From a checkpoint of a small transformer trained on Wikipedia.
Size: 14 layers, width 384, 18 heads of 32, MLP 1024 SwiGLU, vocabulary 2048, 30.5M parameters.
Architecture: RMSNorm before each block, no biases in attention or MLP.
Training: 313M tokens, 2386 steps.
Each number is 128 + 24 x the weight over its row's rms, rounded and kept within 0 to 255. Layers, rows and columns count from 0. Numbers have three digits each. The size before them is the row's rms in percent of the matrix's.

# layer 2 attention query, 576x384, rms 0.0247, rows 54-94, columns 96-191
106:091133099174132102089105149105133106066078112163168145095136094121111073146150148150120124118138078097132154115111100135136126150163136125116135105163127159104176101138135095116088119094112118160116129117109122121123112127149107083111105124125086107139169133135080092154127158124173133076
095:095143150111139076098165145174147128124126098096126135154076140151139130120150127154148105114112100126111104139132154160117117152132101096147096071128096126127089125091155117108106161121148092104106117162113134109131139120129118149101110125085098190141172087089119143134078144109112117096
104:105132140131165092087157110131137165099112074112095147094108117168174123128126152133128132129103175143137122153106119156088118145133135153130136121120107125154130109123118140146123110134126125134145135095122174116106137110095128163143155172136147132101169137157116133150165079144099125117
092:108164101101122128143173179148145121130131130109136123134127103090149164111098129131113115113089119095099143144173150113153102140147131134090142126171099137141125173130151185141117137138133120160101132097142154132188103080136086103117161172105134164135155125158135142117122163082176133091
099:155147119143077125101112122128136115159095134123143157168118140140110113146112162117137122148124152132142093080105134132127126165134112137141143112087107100141165127120160096135164150131128088149161067086113145123129135120156116154093160122122116142115088086080129111101089132155150138109
097:114123122119112098123137193118103150121125131140187135160112089143148081126159113137105184146115137134114134145130138078114158117142129140146131081101142118135108081151138079094126071099101094154136118114166138114155096136100117165112136137172136083141086171144138073126158124165135153168
098:107117112117127176080130124143142107120108153147127151147115130145163120148091141154119118153114086140164118156152153128126172116123118138111112139115118114121117105091159125175166140149133100136129139125114115121142096131091149127164096082162102158132152122075117083114105103180128159117
102:145076139132112122132149163136145079118148122138140153127104147104152113105104118086148157115101115136141108130120158141139139127175138116106151127187125156142060129150181143111140106163181109139131165176141138158088108190132132104126127104148081128149137145156195106103120079152107149120
097:122116121154162107141131107163110121107117127147136153100116161129169145155148129129157131141162124151114140150137122135140093162138128122094102122132126145113118181102132124170088124141161106144148125174156147070115104124113157098144105150106107130122119132127135167125106102112143128190
110:122122139125106163143157136116117112133142165164130103166120155142167090168149155102120138129111148110090123116123086126161138146120153173113126127107085112112155160139117131178125174101145154130136147134187136135128114105070149141094083112177133115100108152089154117175127060157127159140
086:091121111103097161135146101095106139101133129138093176097134096143160131149142122133144126096116127122130126127108143144173101141107161122180096106137151118104090138113104125091116116175095135124120158121136140147114151168135147115150114104117106177156155113097084125100112126118138144087
099:173144124150143148118104150122114134132114072115134134120137144088131108144136081134145088143127134114087136147076127107098127131155122152122186139110107130131135140124114112128122069099101140153146149126121159120131114187149162142103155173093121116162101104151143111165118127140097132161
093:116138138122138134109141105118109146130119125133106153131109119103134145144128126099133111130168097117119100137106104183146120116147140162158168096076112141134169083109116144116130110062096142150156132159124159105136109142118158154144122154108137130109124133163143112138157187095127164139
088:129140134110121142103107122146147114091099114127130115124129078102112147096145134090106100067114133115128129147132130126132077115153142134126156131132130154097163074103118079104129150152130116119115083112085156128137144137131093128105108098111161159115146123125148156124073150078115104099
099:146130156120100120165114100105167140174140130136119112077143147081139082132093137116137146138154123097135149099113127147130155143140083124111144119123121147128130118124090138157145155113133108136124132125119118121085130145139119136096125116118155114113153111101127145122121124168127157104
093:113164142120142173135116076123080176123146122140152108127151111099109178127120161094106110143121142115134127119126126122125119146133149116174108131094146125101131183142119091125113082127140149139143134140118123121131125121127188148150169144151124136132111150144146143101104160108121120144
096:129158153107145133104111133142109141100155105133104153166146123146121167137130112090145102120098140162181118149145152115143123089117125141104109121114121078166125110133099058099133108185089108104119123084147181095147135128147177158090120120159142143135121108123119125142122150145161144121
101:146159182092165160110126140142082137137115134132120097154120155141106181110101151133090119166127159122115153150144114174134143109151120140094092127137140153107158127116122123138072131127108126125147150101102057124164070135110187123133142145166133152098126114103168132135151143157109085123
104:157191118133136100126096140160107195123157148127098146125116121130141179085174121147166156132125098132167173117138138116098122104118119101092109125125160104123096141105112113137157158124128090137119152141151125139141154098102097100134130131138127125149115139069137134081100113136082133116
095:172147145164127108119116166147143106106140145169151112134118091124116179125133129109123113103112143106172141142125135126136140126137124123114091116123124109143130115124115117132139150171135083151130110154122122135110134158187123117107073128154139122129161122109126136092188101105103151129
107:154088169128102116103109156179111104129120120147162112145102136107159149116108143124098130119154131129128096149153106096100151102172127148136136153110099136154123161119150157148123120190110141123163125119169139123167128110110112117117126112144142123107117136174144101126182152122153121174
100:123114110105112149145135107128161135132093137098102119127145086151118139105130140132077105141120124118104150110100138128151126141156129130139161111087141129128095097077143114149141142160144133088135112125125130123122146142119133121148144134118104155117177109154132138145155209124105125119
103:166146131103123138151092096140117132170141150123170105146153156117096133136116101148132148137162119108149188115066095099117124146121147146102134091129173143108108143127164152149162127098170102090134142099116131069133118128151160160089146142092111114112106136105116156171195143114105132135
083:150098125108158126148144083138118141119160158155145071106133157140155107135087056149104139104125125135127164114136125099167147120157156119130169102134158160121112098103120123148089128151119110107158143136128133155143135141128113147132091108134123158090161095101136190135169102122121112095
090:100130126147087151156142085107145136112152115112091131121095121131105125115103095134131135078115101126123153090094069140115117087136106086092130176079110153134183147138171141094082127127156127141116102122128134077149142090161132097153140156145136103115127141108111093132086141107129135138
103:086110164129163149126135145175098121110113128130105145114177103092116108157135146094122150122153088130110132138107134128153064124111151124132145130087134206125102151115106089123133161112136158166122075108139128166139203117120136123152109107137131144120148114139154119102117141159155095118
089:093140080116048158078149154142108085117084142134121137126116101117126166101104128112166147096132161165121119165108109076139164144134093096144142115103126117116146118153080138129110160172136106128164159122133142111133134117122094106143109090119176131094125134101132146109111139110132155122
093:117183147125121149102101115161153131140138134159102123085121133123175095127119086118171104099141154155125126139145106113126125106152126118141132128152133113108159155112186127122090131074103150141130161143121189130120081151113157151112113137142092171203121133071117156105101130123114120100
084:182058079145116109178141122150124124101154088067119104138141132136115115134125114116139110162156099123137129091113104113131136088154141110167135134125148147096143128111153132195126118156135139115086157107164102124131099128107158155108154135118109137134128125083122085118139125105128157081
098:074145127134124135154118152116108126090140160144105181152181127144124120080171161108131130118128116136164104164171156123103128125119098147122118174165095102170138107145109106129163118152136123136129102161106137170109117128119164125112106096133118122190102106125118165159141132102132128120
099:135135138146123155116137150126174137148097108119111137102133147130153134148137145107161132136139117087136145113140101125084137164131094132144121139106172121144103093125126140153129125160132093137133130161154121126112147127124098103148101165118115166135118144120138141124108128088117127181
097:108128129104147105129151107159141131092174154148133112114145096131150098154140115103107112126093179155107081137143146113146109112072133118119091170147097114142149133149148139082103135158114151129162139111119163145130166096150220104103129110175143132152161079148108122148120106140126167115
096:174144130107148142094053134147120131119163161121145130141163126134118175105124087121121121140131124143128138111144117136105159126126073102091104152136133139115135124122118159118141166074094114099126120134171122104147121169096167141107117083140102099070114135132117148143174091129134134115
097:121116125146142104128179160130105114180113148180159127080139123147124135156156129169127130170109086129121091121140121136089119163136143129122082103133138137139138110169122151144133095171167130143144082129122153129110082129086131142153156106128110132149129131158165142091127128154123144114
102:139130171082134170121125127111084150083120142144124145146152123117117126116122184051121129148157129125067140137129155181177148092135138112165155144122140089125175160110114132103134154120097122170114112133153129150135118088122158092130116156139180124109107128125114075129099127095158113111
090:122130130152118130129164145135093114185061174141130125155085120120154095103158125140142134146074115098070143130113107129104122148115139162138119115114132156088154116109160149137149073111107135117105129112120116140108144118087137140093116099124152103126114091106148126160132128096136143132
096:125109147172128114132097153165149108172121115165147110142058165158118121150172143135120168155139117104094123108087090141129120106177141107117120113089117122108129135126126133115105132113098150164111141115160155117153094126182079135115179143119154152091117193137138121136159123179100132140
085:119092094129148106126201092127119124124114140122125112146104111146119156129119131156134122167071124122130070168151149139111140118138103108144116146128095150097132110126166155132106144139143135119121099119118134165102101090108157130144129124095100149088138123157175150135127111128135116139
095:139132127117122137165117081112167185137144127116081167159148128131062134141142169103137106108138108105140153147133122149142120137133135126095144157100155111125138157121165127118133145128131136146126150144154095110115136140139128126128135124088168095129087134096107085163131152122121132108
094:118148136131093143191127091147121123134135135129109135145119138135123134116091163120089161129118108126106135154145069132123113171108128177115137110119105137186120155149134144153141156116148131115112149139120146169128148129105078114088127122149094127148110149134113126081125152170089102092
099:081142161122110138083116164137119172111166170146105143137139134119159141078164086123094114097152121127159130147133102158162144125104111144125170124145139174123137117133088120150150151120112073150172121143126136165136183130120124136120094122155131143103111140114135117130140122118142106122
# layer 2 attention key, 576x384, rms 0.0247, rows 54-93, columns 96-191
110:154135086115102129101120123139183109158136132152147143172150125149117135128155138104109120127136093127112162124151110102093129127150135144156118097089126096152152121115105166082105164137117142107172157145122174131167168112132141094097136122099139143132163149129156139155105137123128081133
112:102141151119142139123106144118120153142173149104137144121103124129166121139152158111138132113130146138139175088148157113133137144133156112105155098158114131165165095155122115124081105130107158140150162125109148170134132094099139121119064110146146141172147134120148159150124162112115144115
112:126160102118107117114108117139120143097143098090164110124134114150173131097131127152114075135122127114137148077149142131120141118148106101155124110166130098139159133151159137129167134125122111111147143135093159133134120172144110133109110182126105144130104148131105121134113111111126137122
104:115133103109144104147141109146101115111111151153106100116120128155125111133134120135107128100124110141164157135123160085121081146153118126118128170138081138130106129147111125127131139111105148145103131119104132129126136116107153186130137121172107180129146141152088163109104128136106127147
103:147126166134124093141100158153126119146136138121116121154153153107099097125099116154127152088121115158107160123129155096135117164136154127114080094142122163107106147144125124180103124143131149136135149120110120139105199105145138125133120118104142126123132086133129108128152138134118124139
105:125092103107131120147089107138163118117106113155081115099175123137119138121139149127172150117154130121156085130122097085150172150138122165114145105125137145141149131126148165133128109145107089130106129063167114171140118134140137049140123134127113136154189106107107127167122141126117148153
100:109132111124139101132122153110159121130153115147143137149122117147120126140180161100102138125125149118115124098166154134111143150129124150120101113082102114129145097106145118160109075119096134154146107120137128100114129165150139121111172135119140125136166114109125139122154124114123163088
103:131139071107163117154107116108134075146135140148129114182169163180129137114151147107148082134131121127108138123108110114146108115115117096155064070131084128106206074069143167121135123088146117166104106107153139096168116125135120126154121161141153130126118134127120105120141120137134119096
105:140140167140074089147087099112115114151126139150126135121135104097101141154130098110105121106144147142108156127121141104092125102184124092143085110129122101150121096129145089145151156105119180138173123089155108098145149159117118095150087114118151140157178139143120147118115121137109120133
116:120136121120112128164109137106131150118164152136112137119082112137116134149152126109145132133092147124141125128154135117088162081114104121151097167110123124088139186104140134123138128136134139100123111151115124128107122169122057131131106131112088128155103127130153125129170071156128122154
084:128146130135121131122125160147094096097135160124150146128133134086112125117149087122133128108144110168081153133150146119104117161085094131152136155190146100112162169171123120105130110129129113115111124140110144132094105120149130146110132141124122135114137120107136188123121106099096132092
096:110131104188125139115131105111140148156106139092131113132114135135104133095114114148113118122146134156142173128145121147132108163114147150116120143093121127169135125116134118112173099130128147146147135165134097102167104128089134155082158079133153088115178129104120154135086129080116150049
094:139143118085131154085139126136088117108141151125111135096139154108132075120133159120126074111101120132120120150168147137066130124093119097126142103127142131176105123146123113136130111109120138146119135097134134141128139127149119122140099132146146088077129088119113128150061101135134112124
075:150125111171134138124141142102122101151151099135154134184168116159157135117132109126170113159154112147139130133134125143161171119186038060105095105174117097162137102139165117111100118173131134109128154111089134135150124141145170103092150128131161143118146106100124162174169152127169162125
085:129117116059082138115122098119119109089115122134145170166140127095143100135152118085124080140101144145115118158156110127115116112110114098096184130101090138079122121158143118115141135088129116146114118099096095138098139108150129110132119096180103125161159095159144120118158105132161093105
077:133085112143137150162159128127096105152111098127161107151133137123135111130112133167099116181134132101119080149121128122079134138122163176152143122158129139125131116077124148123151155085131139130138127139147129097130152141155107101105141122168124139091097127151106150149157132105095085147
091:134144154161112147135115107114126141133136154163160103154124140121120152161151145183112121114111135093131086164101139098122098104187130155168115162147118160130128068146128145073153119053109115131108152124149137113115119113106095147164155104129137194133184138118127112140109129134121132143
095:117088092141126098146133145132123119119151091081097090088131146137101125090173133136134095148124133128103120144108105148140145105108151094125125110137102155126134143113104114143163109154178156123103138110131145142098084145152148137128152176102090146153078085143153131143214160154131106140
108:109101119164094174096147096080176128139143160106123135119122118145118104129142154122129129152154107127133099123130147146118120085145197152105131131097183130129131184145139136137150130116109172167114102190158148136135104159147105146158131137143088100135108135117105163132135130155156174087
085:123092125112096077076111087105164122126129157133148140116136122106133142126096124135113154170092170119076116070107162109163134181144158101113107154176138123073113124140121141088141120100143147099134130156098156144148148134133128107145145147114163124158145120123148099141093151097109116116
111:107121099087187095143149137133084133157115112144148136144119137129147144115121110137112115154098130176113165104163130149143129099108089120125139087117106117163131142082123124152095105100098112091114122116128169159104130134113190100101162134104150122147097117103155115101174117126128104117
093:179151104093125182149094181116096109123126125133104140125122096156120127126182151094113142146136118107157103153105104160103162134126121144142151154126159143157122142103133115124152115155140167158131125099101132150122178110118125140135097152136102117081109104116118107100110137151173167175
096:094114099097117148102108143095110135158105108144129127122112123133144143145183133118155106172123164126151113142161156119089115161115124141130111165168148140130093123107129128124158093128110119117156128110154107154148177140092155145136142138171152138084106137098117133113115148103132133144
073:154155134113149153157155134100106163118098107176116166096130154112161156141129122135150128151143169115105115132125125082161133156114093127166085156127080082103142095145129147103094112149130125121113123149120134117099162128103123102119134159115132141102143141085135099101140111114162152124
080:109111116116120149072109108119157106118133126143158153137142139119134107153144129124079128196103171137078153145085112124121090127119150149072072134157098112101135131159155169129101098143122118141121166157133185142143127147118154108121143158128151158159128138188170104149116144106131128182
088:147148114158090122126127140140130116127124110136097094127107108092153178121149155129149140076153127104147119149097106126132152144131133101139137089132121140107092117119125137098117147200106104099106110110131111110152139141122095094174109167121125111109127148105153136133107149149134133118
087:174106148100115144117091097097141109170109121138144117137092132136095145149144118123143118111152126105129112130087148114135093092173123165120134149120147131117164130133118171147097113140106148143126094141096150140102117141123109125137145137155077154136098116141123105109172147156147124146
089:141118137099128153148166128129100118113146165112126153133139125109100112136157130132153102102103105120111133126172152126120161154084072126132140116147150153111169132159136096123111117130156138109110126089085146139125149122141149135145140162158121132099109097150126098128100118125111116121
087:171104147074106140135112131135148092111115106143119150126149137142089106101154103138185107152072143139113104122161138136106131085134115107142153100133129138125136155110175113099117127129148156121114177061091114121115139123122170124114136143180104174142129098110148109115162122114153105110
096:147141122138097136125144141150181109130130123132146159173131118119126138128103121167112146132208121102152166170116115139158137105163141123113129108127138172133144123157117148118130115149105164128154149165122120097105112169146096152145147155089141115145156162159133115174154129139129118110
093:149111115087138085142130144128130116103119106149113120139162121135177142108140151092126093191147114147106166105144146163149161134105117099124124102107120093114148160098115105136117139122150168141106096112112125145132130155129175089077159121110144119128128126122167125146124159156166123122
090:128156112097127133096112073148124159144110120169111087131107154102134110144101125195127119121132110111143128142128151099120093139149160128160096161145178158118112096121154135125115114089129140119121119129140169103113148106113140123160115130140139128126159156117106080126089151139121119156
090:104099093117093131131129083109129103087105134121142174074158139137155133115155116098169119137076137132088071139149142112153123114095103108136120167140101119150129117091121158097131117119163115124129155143143102174113131151112142115141149089122114159166125133133149137117116144118130153121
091:134142100116141123101196138143136135089116107136143145130129121136113146142134153113097177142149150143178128131119132112127114148102114131098082108100137134149087122098120125155090130167119115128135130153115091133105097156134100140087159155058141085143111117158139140157161146107158104089
098:125124104130120161104128158145154118141146175119138126114140102158131127146141124179115120114150143141166127135155131156081133141111125070139162124179155146128134168133175135126174092132123141079129158101123139108159117094104101098157145129122089107113109122118131151139090126183108121140
078:102134110160073099108112136132102135109120132136131142095112128160087179120131120139129133113163142163149158154110117145102109150149179142117176161092100116138131134116127120146162133121139105135116153123182125087133139124161121127134128104157142116129160141127142098066096108129097151149
087:092130138135109104115110103145088154125141153136123122149138145153137125132148144159095082144130138142092127114148110158128109179154132128110106102174117163100184107147174145154139120094150116131088142106108164172128126156122138115155168143162127158104164150134123106114130112136136143165
076:110147129172165142135113120127115135162147117106129100155118101152123154114109151128146165106112134131141144129109133120108103110113093155118088127115088103161111124118136097185098105159141118144140128114133129121108133135109119090100162107105190159145142159141117111113125129160131122149
085:143127121103105129142099133150166096149133162085105109096109097115130158155170150124133149127148120127125156149147155129111131135092141117143147153133172119124095170102151132112153146156134140151174126119128119108132096120128106099127098136160088107121087118131127181178140149132159104126
085:124113095139142117109118125125125165167163187141118075133143087148163178122122146112088190143115113157146130129149147115139140153136143111090138173178145124137115142123113127139122109159122165174169131113091151103126120094140130164159145136127109122133148151146197113153117107130104130156
# layer 2 attention value, 576x384, rms 0.0246, rows 32-63, columns 96-191
118:097132146125131134142106124186127178141112091128138122126112142098123156136141131133164154140161101142115116092100102138116094144132136084113165132129141124165130116102150090176083136134144134091094115135121096111116137190069084129101099133101124118105118144147133124128091137121140139099
115:106120146118087126138154174161119193108136098151083140083111093130133099112131068148155179146150109101105152156107120136104121144138098134113154145120152103100127153139128163107143122107116107101142106137132141105172093091124108146092182150138130116176125122097135102155115115103108130149
113:140159085124077072110136152160146113125117133116107101167136104088130120138133124107163129147176141142112119174123180144130092120108115104153157151158095149115128138146169098102155123144095111085113131149122088105141150104132157114142108133142153140123171133118118127157132136135120097153
115:173092125112150153115078121135129147105120167140064114117135094115128143128107137106108134118144138141119088154140105101112135161164153091116155133139119106124121120098139092141147081107133161142086074151113114096124086132104091147126148140075142127104140134171142112126128107177145114117
121:127142132124138114107113130121135099145146111116119107141119104139115165108128108126183102159137126132119117091145118149117144130132132096089159109104148112131112131119098124089103102157132122163182123135119104102103148151114182136086103140115190147179124112141125120142154132164118079129
124:098113120130141150108149131176147118085094103132130090141135180102127102108174119139125145128101104115155106144112176146169169185188134141116122148142121140102117157109149125135093112081137159116115070068144071113090169110126132108144123121165162106115134095113110137148155123187165129148
117:136100107140165119160117150135148099097119125093108116118131128103149099116074146107180120114163119148127179126111135140137124111140104206111154166146135079116126159108109173087114100147129136137126087087160152094116117177115156112156090131090098172133160163097113144138128159142134112174
115:093136119155138127119146114138106108119128127124150105121109143116103171169098163171146130127119149101142146100153130088085111135152151124142108118102131115137100152117126144125141119117135137123159131114095132135109166099101150096074130119129127152115130119106135093120121158123144119103
108:060136132109095108116156095139102098129149138158106125136139173103069105113162099134090110089098119122107140159135102167134115164114110174135109130161131145118129107104133131160137110107139120142121072131098129145077173101129144126114153103157135149118116105159117164116100123087098152123
118:115155128138155131145157166113106121136155100098117153118153108151132149142146159112186173146119083107112122126145125089131137146132111098130137131111132131129109116194123080168091136126126135129173172124090075116161147095129131125096105155152142087118097128111131125118118134082112162107
117:161110099125107145128139129129166176108119125118135114130113157147141093146120121123150176147111069116114105106110099137113163128128108163108182121122151074139134096119106117116182119142111155122119115123134122105105139155147138109145177109118167150136146105089127134151120110091111135109
114:124148140161098125109127120130159108151120119118114127146128106169073135123133143115143099124123118115157066129079144093099128092131144111135170155135158130156139111099163155139134156168129146069109086157122178128121121119171127072123125121123141120138131134095107121151105137134154145090
124:129126122130104132110097163126192098123127112102151124114131127121169111159159101153131121146108125165121138092120160126165141133130173151163146137146114093135112136122136180133102117124149114105105074136164094148142147169121122130114139164109142122068162113129179148110124122142167115139
118:101138165124161138140111157133108119102133122134156154128119120098124122148140147158127108122091138138144094154143130166140089107098147117114137155137131154187110107151124121136150108116115126129145153148101129162098104095132112143138129151142132148118160076122123148108146115097169141090
115:058111153121106125141142114126103150148140143100114112121143106143091099142106164114110125133105117135088093163116136121086112122153121093134059119145147112114086135157160163118104089131156135108147143142120138126093151087131135149105110134102143130077141138145131167123120134109118119093
117:114105124090141154107147145128128154163107129136110147145125139179085109110123143139112106103111167110151160153161171139144097131146115141073129162161133114156152130120100150071099140148120128102111112110130136149124127098170078102091129100090093134105133116169117105137130121141106115145
111:126121116128138116127144129130143172148158155120125141126108097169150091088109127089094158122105116137122116128131090160168083164101155154131145158136157130112175128143155114131118092120125090144179084097134164125139092119139154155092124136134081091140106123149137122069113143119107146099
113:118149145125107100106132157095102180135123134137119154111126185107136096136114146168145151125191099120116134125153180136105104152126135103137115158162105124138129098108126136081089116123104147117123140138075101119144096154162114066113144085130093091137129123178114082146117143145157174133
112:149104139088149117158077146086161107127170097174126145135129160145111141113138118151117116137127131153162101128176126159144117106143174152158155120123127149117116175145159102142135110129131111139142121160093149120115123156128139160115121116145104119089136117120113143115123139124136110125
109:110160109139149101159169147102110084120172100073183108141102102121114118144121102116136153173145093121133145071151129106106127117111107103140136105142139155125105128139138113151115124136143138118117100101110116129142090169096174154096126115180119160162164115144136138122153122120136105162
118:077165119112122142151129139111101109121145127109122117142121065118161080120133130153111076094103145145133127084145163095105128106164157116125101121105118116154135139145155133116131119111157081138112162170077103089108116168092099146124153130129173148131157113106097122121102094158102150200
112:132136182184109112142101113153104125170103097168079077160115083147182139097135138090101094097132136100111138115118109142120132167119125138125101141148072085107111101123132117105123134125089148145152183084118125126129095142139130120140163164089148122145111141133090180130154089127147121106
126:158085121115179114155121097078083133140080136118115130133111151136115101132122153090153124132084094108127144150143142178115101142089119127111158157162112155129128126169072119131093135136124123157116121160164120076132180068128134134113098102127145174104105092122200131144146137127135148162
107:147124150140141164108138132164166112133155109147134138166157137093115098139205131086113141127100084092161172150109151137116129129149122099103096090144141125145105163128106138182149098112144122073107093134078147151130142133143127132139129110167146138077100156070122099128162143129132157125
124:151141153162136154132141103139111142120108167146110133110090120112090100127116143155093138131112097168185115082062144102104129084133128078100133138142132104158154085139109098123129126077101111125096145158105119145118102123146127109125138125118126120118140153122153145143125104147142121094
110:123131134108168138143100147150143111116103132132155131132144151122135120084149116127162135129151103146070079103111124138156146115108105090086143135100162127070098138109118130098160137135196179150113105137114129154126104159089092168084135132144109136138144114127178146152110086136093132095
109:126138133117169109147099142147089125118127104112108138134109144096179149134113134130157073131117136147153126127097124130162125134112177167148143106159133115101096159127169124110131118156186115148126098134125062136123154118145152141119110130114143149119170157143084120113127178136103132129
118:109130119130142084113088086134141167131171157130126137140129146144120104104116124108161160130155081150136165132123104135110129167103106151131164157115129133115102114137111155102134103073112155139142145176148115151118123180164106110119149099141180149154119109138145104123168130132110120110
113:117122126153131133141165117148120134147116127137150137112115077124150115146092135141125089168146099152146117119121123091156134165123121160139135138104138140096105143129106109147146136145139142120158144143159123120107110112149116125158148111144150121150120106140129125091157138139106130109
116:157176082097079138174107064137124120127171157144101121135127142088118137164166119148116128133143140131124123140098115158157131118149126122104144144158132102160098150141133106121134115141093124133140136100121094115134122132121116132111115129128107122163106135138179157119086090114135152150
118:102113065123156109085133129109125128123140115157115159120090050081139114117091140125139106135084127107124127136113144150122092183190145106129105074146129127152137108112097131158143111140132136107145122155107129106116127174118124126108155117101161136189114138116146107123136186104110140113
109:160108172142101088122123115141100138172100104142110123170070117140139093168115134092141127165184094152109152116138136143123115129091140117137137091132126169118128103127130122151148123086135143134109103131161146135143120112099169134135094124168119140170102127123132110133111120167106137137
# layer 2 attention output (transposed), 576x384, rms 0.0306, rows 32-63, columns 96-191
116:128158144135109138107160107110143119151133135105179077119133138126144118142130146132086104082152159129103057135143128091143171095105120149138119166124148075118161120129097143098146120129130131136106142133200093149134093112160186121131121146136133094137124154102130179104138086118130100156
111:112104121149128154117149119113135117132098117116159160152138110129107150137163094193101112137125114103145084187132142171135139164123122142110100113143146158122144095184144153140156098165135093149125151144135110119080127107158159092144084086116104136146140117180151126120139134150093114126
108:126139104126100144197140144127132101143139135130125112147111092150113122122118107169123103143111167090138156157100141125149152109117132203159117092068119129149124167140104143140139129156179145141151183167109163114098106145119125140110114103121127114133117133082130091165129127127186147106
113:139165106089146129123144109102136114164133129131157084159149147093124109140172124137154132133103092126145095120142113134113124121117123147131107137147105126114126141139078098198104111123162141143111112108125133115154146143115184113112123121138117111123132123114135158143157113134108119155
114:133099130145128101104129124161147154125141142142137154148104174106090123132123159118154120113136122104144104152115132099168106102139166114165124105145117131137109147129121097134147127149114142160094079125120141128124128071128087079120140113131107161150122149093130105157080117119089155116
116:132118115143100134149130149135092163152112133107082073134108135118187112171113150145130146132115141118097132132153105123108122119116120122112171128172117118155121096173076136136135149119113140099140092146158130098107126120120101137126204099133118131105165108109100108115098147112150104097
112:126128168129091118129126113119106149109129144148093150178088136118097095142152137116154109179140196100127089137174097132132180124120122073150157093095100121150138147115133109114138157100166145132161141113152091123147114116159106135094165150130141154129154135141113106141079155110106127144
115:152138123154096147117101156171100140152138112114108206147152100105128099145121080121178129120123073138116107128115099140130103134114110160170125155121181120143157132113115137129116113130115135144107133157156143129162146125130119121145110130117150105118120154075108116124149127117101132141
107:090124118112178132122082146139103135100130131072134147144133112077131109115117187105168117125117142126166089133142140094150139188120120136110169125107133104113082093162133136130116127114133086112111162139167139143118092140135130132174110131131116112128120128145098120108186159125111112136
112:141138141179092121094135147125125130139121105130165143117117172142109120095116165146103161096128115111162105115125154128110112167139158158134119153151135133166112098126131136150128127107137160128128122135130125108105145161177093134094125158128140196144137114134129119122151134113113153146
113:089156117134166116149150148119078108108152116132115119109158139143081109123144075110124104142130152148151136095191131147106110143132139077117111123147082129100149097141149191110100152138124127101090116125155110144153155107108156175113128125101127132121138150139154141158151188138143109144
111:130129076091154107138119132152147138147147123131139118123135122130181109111119107087124147115135140152114168128174146101130126148143126146128133140110081143146146105128135135137137097114133106157168186110138110127127157119091122114149099145122130123119140094142107124086182147095127092133
116:138155176143163094120124183153143112147138105101157145124170129098132138112140141122149128090113113083076121161108131139123125149146115140148102122097161121106110135160117135133109157110101157095140136086137134097148133142126110111078146154119154157128098096126103091157137149118147171148
116:102160111143123144164127090168148180124135107114127131146130105163097131120175070153144137148126115138115139091125139135090088156121135136121126164136113112145108147117134124146146109093173121138091160139108148133116133139129139135150135093127146051117102122081129099193125167141137097144
114:133148099129116172118136136123129110118128127118171142139160151141115114150120141096128118120097111091146098141120130109161117129113156138124144163102145126107122104111135149103138159148158087138144110117127152096135123132102140130119091143163158128134127146149136145142097135133116117159
114:116114165137124165134140161111130136118156110138127190080154129107127139137131149161098162133092102137152085167133148174108164123112120126155134104134131115120110125102200123170129151130108137167124112150112089109105139141142182107142087170091141147154126111118143116139130129145106098179
109:130130152133116107115151141120128080160112132115128142133161150162119143121130115150108125119165137134137106158111116134150153117097143108120141114139114141144117130088111125136146103154101130120109143166175137175084158099093082138142097131138103142149108118177165136131104088109131110119
108:063094143122121109111142139146149127119124144131158128099098094125175120129140154125147086076132091115131104106118101129136178068111138085119142097143113141202156126102128124201129110107092118149103094169123142103155131163126123119065134130127143133135178141119125130144113129154162123124
113:090161110132109116129124121171152133158126135150113143158086136085090167121156134164143092154135126153112150110150150124114132189141133121119147163089130068103126139072115145125112104121111099137120087138115122120165121121071114095098130140120146087111127145082147139089119179129103095110
106:144122146163106121131140155145156129131118106116095176108152117113127125160116129158129142131143157153117130088110121128136132137189128175160210137123099119154112134123122106125148109166164143124121101137137137099082131133169128118121121132111112076123097115124136128134113132111115153188
113:107132137156090128102117115159111114103105132158150143136138152117135146126152117104159135157142103109130104075074153152131163150115130105139074194118123157113148102131117107105167127126144182152104089075127097115116085139141142084082159108136128102142140122140137138107133162122115134150
111:163134140125148196112112173121102142152138127112154131159098136086147058117115144116140122149127145108148123140149138105136102100105129116138128161116133166151142137117162078144151171105105121118115179142106107127115168124134121128122131140116050177135184117102118091107112151117124115101
119:121140157133088107157119104156155156110140126155135146124115125113121123131147170123158157148154110177122151131146101130114155088121117115135108129119160128107085105116168110138131119108111124115119115142166115102158109153104075178135152104144108117146111144145093196146140135158111130124
104:123095149135158087138143137116123086126118133125095132125150109111147114151080140157165143132134131139115097127133125125079125123109164165138134140136123166161178091151150105097128167162108161151129130103094172076138183154129114124144085090134120107128188159093104112127150145100158112095
117:139129118133133134110115165150138090116122076106186097157145076149125158109140170079140128127134145112135104101176126124167113101114143123145111130139116148135131131083079109094110131121160124110135123146136083123115103133094120143141096130112148125146104167126161139159163134094124133120
110:117156143083148124092131128167109154182121102130162122115153129110135133132130145122147126111144165129110171197131120135116166100165163148114086096148136116153085140112101124126118129156082132120152117129114137121137123125106116135155157125169171150110126165110122113140076129136121096168
111:149125129110124146172159095139144123093104111159057052114115134141123147132120135134129104092171115113075094124130166073099141139105101140133126129101130126129163141182082080126093146111107083099118090125168151110128163159117116139112142134132084139152119115099148146101077107146124140123
115:132117156143152088150148133140141089132147152104117157119125114105121112143173135129109130156143119085112139138187157148145103137129120128131142085111134150112178074137117147147133074116147096112121095140114158111130119128117143107124101115101100135141107129139115161145151087105127114122
106:157095139098118150142095117120104108097129123135139168141156131112130161126115130158098138140150143136129124108146156106108109162147166132085160106151123129157120107125116118142117104136146095178110147165115162110082149125156115167137145131129099106166123113125129120112129149086138088107
115:130155153119129176110088139116116175149167107127130167141117090135166157112161114135101114146125171126120140146087133108124129099097163132089098096142142163085123125120098155139184150164129128120131151140133126127143104127160132143105141126160071138109124143127172160086125136117139159115
118:154164134128105104167117068137135147133093099152126146172172133140104115147127117123139126107135108132109100111143111087109082077118143123120131155093115135116119132149147127145096130117147095127138133122179135104146156108094090106129105131118154097112122136100145111149103168141125064190
106:155163111172107098099100101133097137085117137147113110126158085081127126109137201098150134097150125107106138155156110097116157148190114142123150128128118144150131109133105110149124150116168112130112094140107129134150182133131097104124127096111137132120130122150111143146162093136153100114